Part of a small language model's weights: 15 layers.
Each number is 500 + 40 x the weight over the matrix's rms, rounded and kept within 0 to 999. Layers, rows and columns count from 0. Numbers have three digits each.

# layer 2 MLP down, 128x512, rms 0.0832, rows 109-127, columns 0-127
425498473522518457483527493530510427500524505473515522447533512462567496551523542500528634477531531435513476497613510512453444544527562461551466428473486476500559369506471461541494466506462554478524450527491525481498454503522478492506461545518476519517484458509492418417469517500489648493531509497507541527514554491529498428490550499483479521452515575529479490486562599426530424545501
524538547527582492446528472477475486483468471492497405531496550543506467528482532499454429476492541500477495563435517425439572479452497509514481536488474454534535478531458480530555581457468605524483506539433518512442482482511528491502509446494459477549509467533420494463457481508507505505517472469457489555497535445526471596569446507413491499519418486480493482448438476396497580532467
468536510452508469426604465460497433486485541520515514466478523460509466538495487502533510520469571456535487571500475395546500431506544526455482506526497557532507517507522428527451498472507468518511509581435542500501492477515559500499514477502522498495488478449460527485499467490520465494518550505515487514533487514459536428469491483434502453518530475506510517520558571472536557508462
572532532472522513502512508493566459488477537515541527497491450520480429530478500528482512411455420548496502517526434434520511574595515540526499536525527500495529453496483490472473501515425477461570477465581505550499517528491490468513481556536491474534526497408531494549454480500462397491505540514485484501511529527569528486525512485543525514532481464517479532455507527495504517509549
417515491578462500422467544448490566445545494490533450486533520495548502532479505477469490488498550498472517557484494480486454444541567485571535513456425516483448466492510479455525439526431542506547495567489537446388590491506504488529489460471560464511495537454439463499442489429493560495496543531479510503507523523462529495493423539525436499493548478509519542489519470465509643483522
460499547505562498505494527527532522492526517482520557453551582462447492481470556540496495499453456482507437477524565480463511531466568482465530397517535475474513483477529528530478489477514362505440463461475535515501549540490477483509488501520511501504481517511508510491533494554464513487547488471482478465529529498485462517571503537511516526499486466506479503515430490426517460456446
551525469503470465440498494529541464475494537471486499471502464507482479459505592518576476452513449524534557525477457538531536604499519572493546506545509528511503525494498504506539471519485548526494453392481468529528581527489511629527558572509535508443469526459482513528505499455501549507494524445565548503470464481535431436448502496490539519509463508506500519504496487450559519457492
474521471472504453468485501534509576489505556495469539452511470528473526436517439459462490457467477500486530512505485429538534448494484468531512510452433457494513414494446555568505541542492565471532529491541428486442584491491502474496541477470500485486502539479545546454442525488501533502512534495498537493517453445458618468475527486480472523493530500504529497592498492545508465506524
493499570514469483496459415440486508472473468431532479485518562520480459493584464533411466473471565413477546505539496534508489511523458526523446495512499549483484448500492493490469531485473554500511446531505518574537453503502488475513528476437482498440464483551514585472468514549440466497505445469573508547555534510452434496510504508488476480590532511454479492522512491451461519495524
564524479613499426554503525469472582538506500518498504482491540473571469465502532501457425537552478514466501522555544494584548469543490508455537504617450487519531549489513575501450516532504565459522537440514515460503521507465484461528561511481486513526482486496502469538520491556509456532497477533599509547474504558543544483519447535494581460475530534464481491485491496475516580486526
468477480453444519500525552507538474477516488540518509553571530504505433469497492517447561450458567474495517440488477504496466528555505492491494472447461454537475456504424431476517478484502508475474481518543500511472430424480558532478465491477540478441465486474464500531468529469440456494439499505467499488489583496495498496467485451528412534516502568539505517483522511541494476448558
511566509455456472412495535524503443506480531517502496460481553523498520488466458555461410424484492440488464536544515540463481481512534533464418450433516518512506517503494510511504526486489505464526505520529547518445497464489499524517441530551578506499466496421493462473369501528528553465493504510456446476498526507453450513599532475532430491512480471507455506550433386442502483484509
484570508508499517482480486442521434482512494477477489476512540517435466515502474494482474542519469543468548485544539539455543477428505437514474475460548514532517486438530511459504494501456425476507469503525481472504552491516522447482487595552448457454446421445507527425432550462513427470501488487534449503483499521489490461507507452521482472476486536498474568558586506491478467475473
481498533495520509531413499618502479526496442484501533556523452523466506483534536510461533429485465512520556523450474455564531443506420484503496525558432484480462491522517509514500525522505480525496524494501504488514507501552404527513540559473465543537528512460520509582491496541545523454431531533558462492503472503546551447475480522497487508472470506526498578535511447443451485562551
534529534453454502508488546523503417491543487462495491495467514460530509493549497510463475526516474542518515498464460451554488478549455504482507524449479503448502507554512461484571480495508475462544502489450461459479514524496506534494507564469521538421520451506540489473514509512542452537517469496498526489484469523493497448519525483518466555498513486531499443478490466448547482556466
514481420457398497524536506505447578485570500455551479473466498541516561448423496515430403466494480487548483518510490520552483459496484515525469446523450436463420505536538410503458543503512555424508511539490517497508527509489468503488439478499507470487425404358519483515491466514453482514473436487434524522535431474458474538558507445519387523511492472538518521575552488433486469429561
519439487502475598464535427536490468496524489536525499446498467547480476436491512512513420550539456451481556541491463539508592450498463501483484471489508529513491526554513516533538485489506469528452533439508451540565491493511519461508498554445506494531492511480447495601554530480554475518451469492440492494528535521452578488499455524487521483482565500549469521562540534501475502486466
517534496497488579498485417489502541503532493579476525483489448402497545536470545503493464436581450493490581527429490604503600552522499549501510431507438514500485560450473438534509565495495543472492524543480510527564499501500542547517507426475443466445524566399510501431549531485516570492487474537503534484515527553545521517491489497568533460535340525486462486460504447548541448516504
524483493540505560434548453445597488490466485520555526569488477582451492524510493491471480539511468567496547471522488461552439467469517493519425529497549441483603493494556474511519507503424455492482521552450547477473424547476538481461509499500511451532501409553496507441547450595503466537527509573498514506436512493489533585496478476516535432537529466513447514516447553531477509504544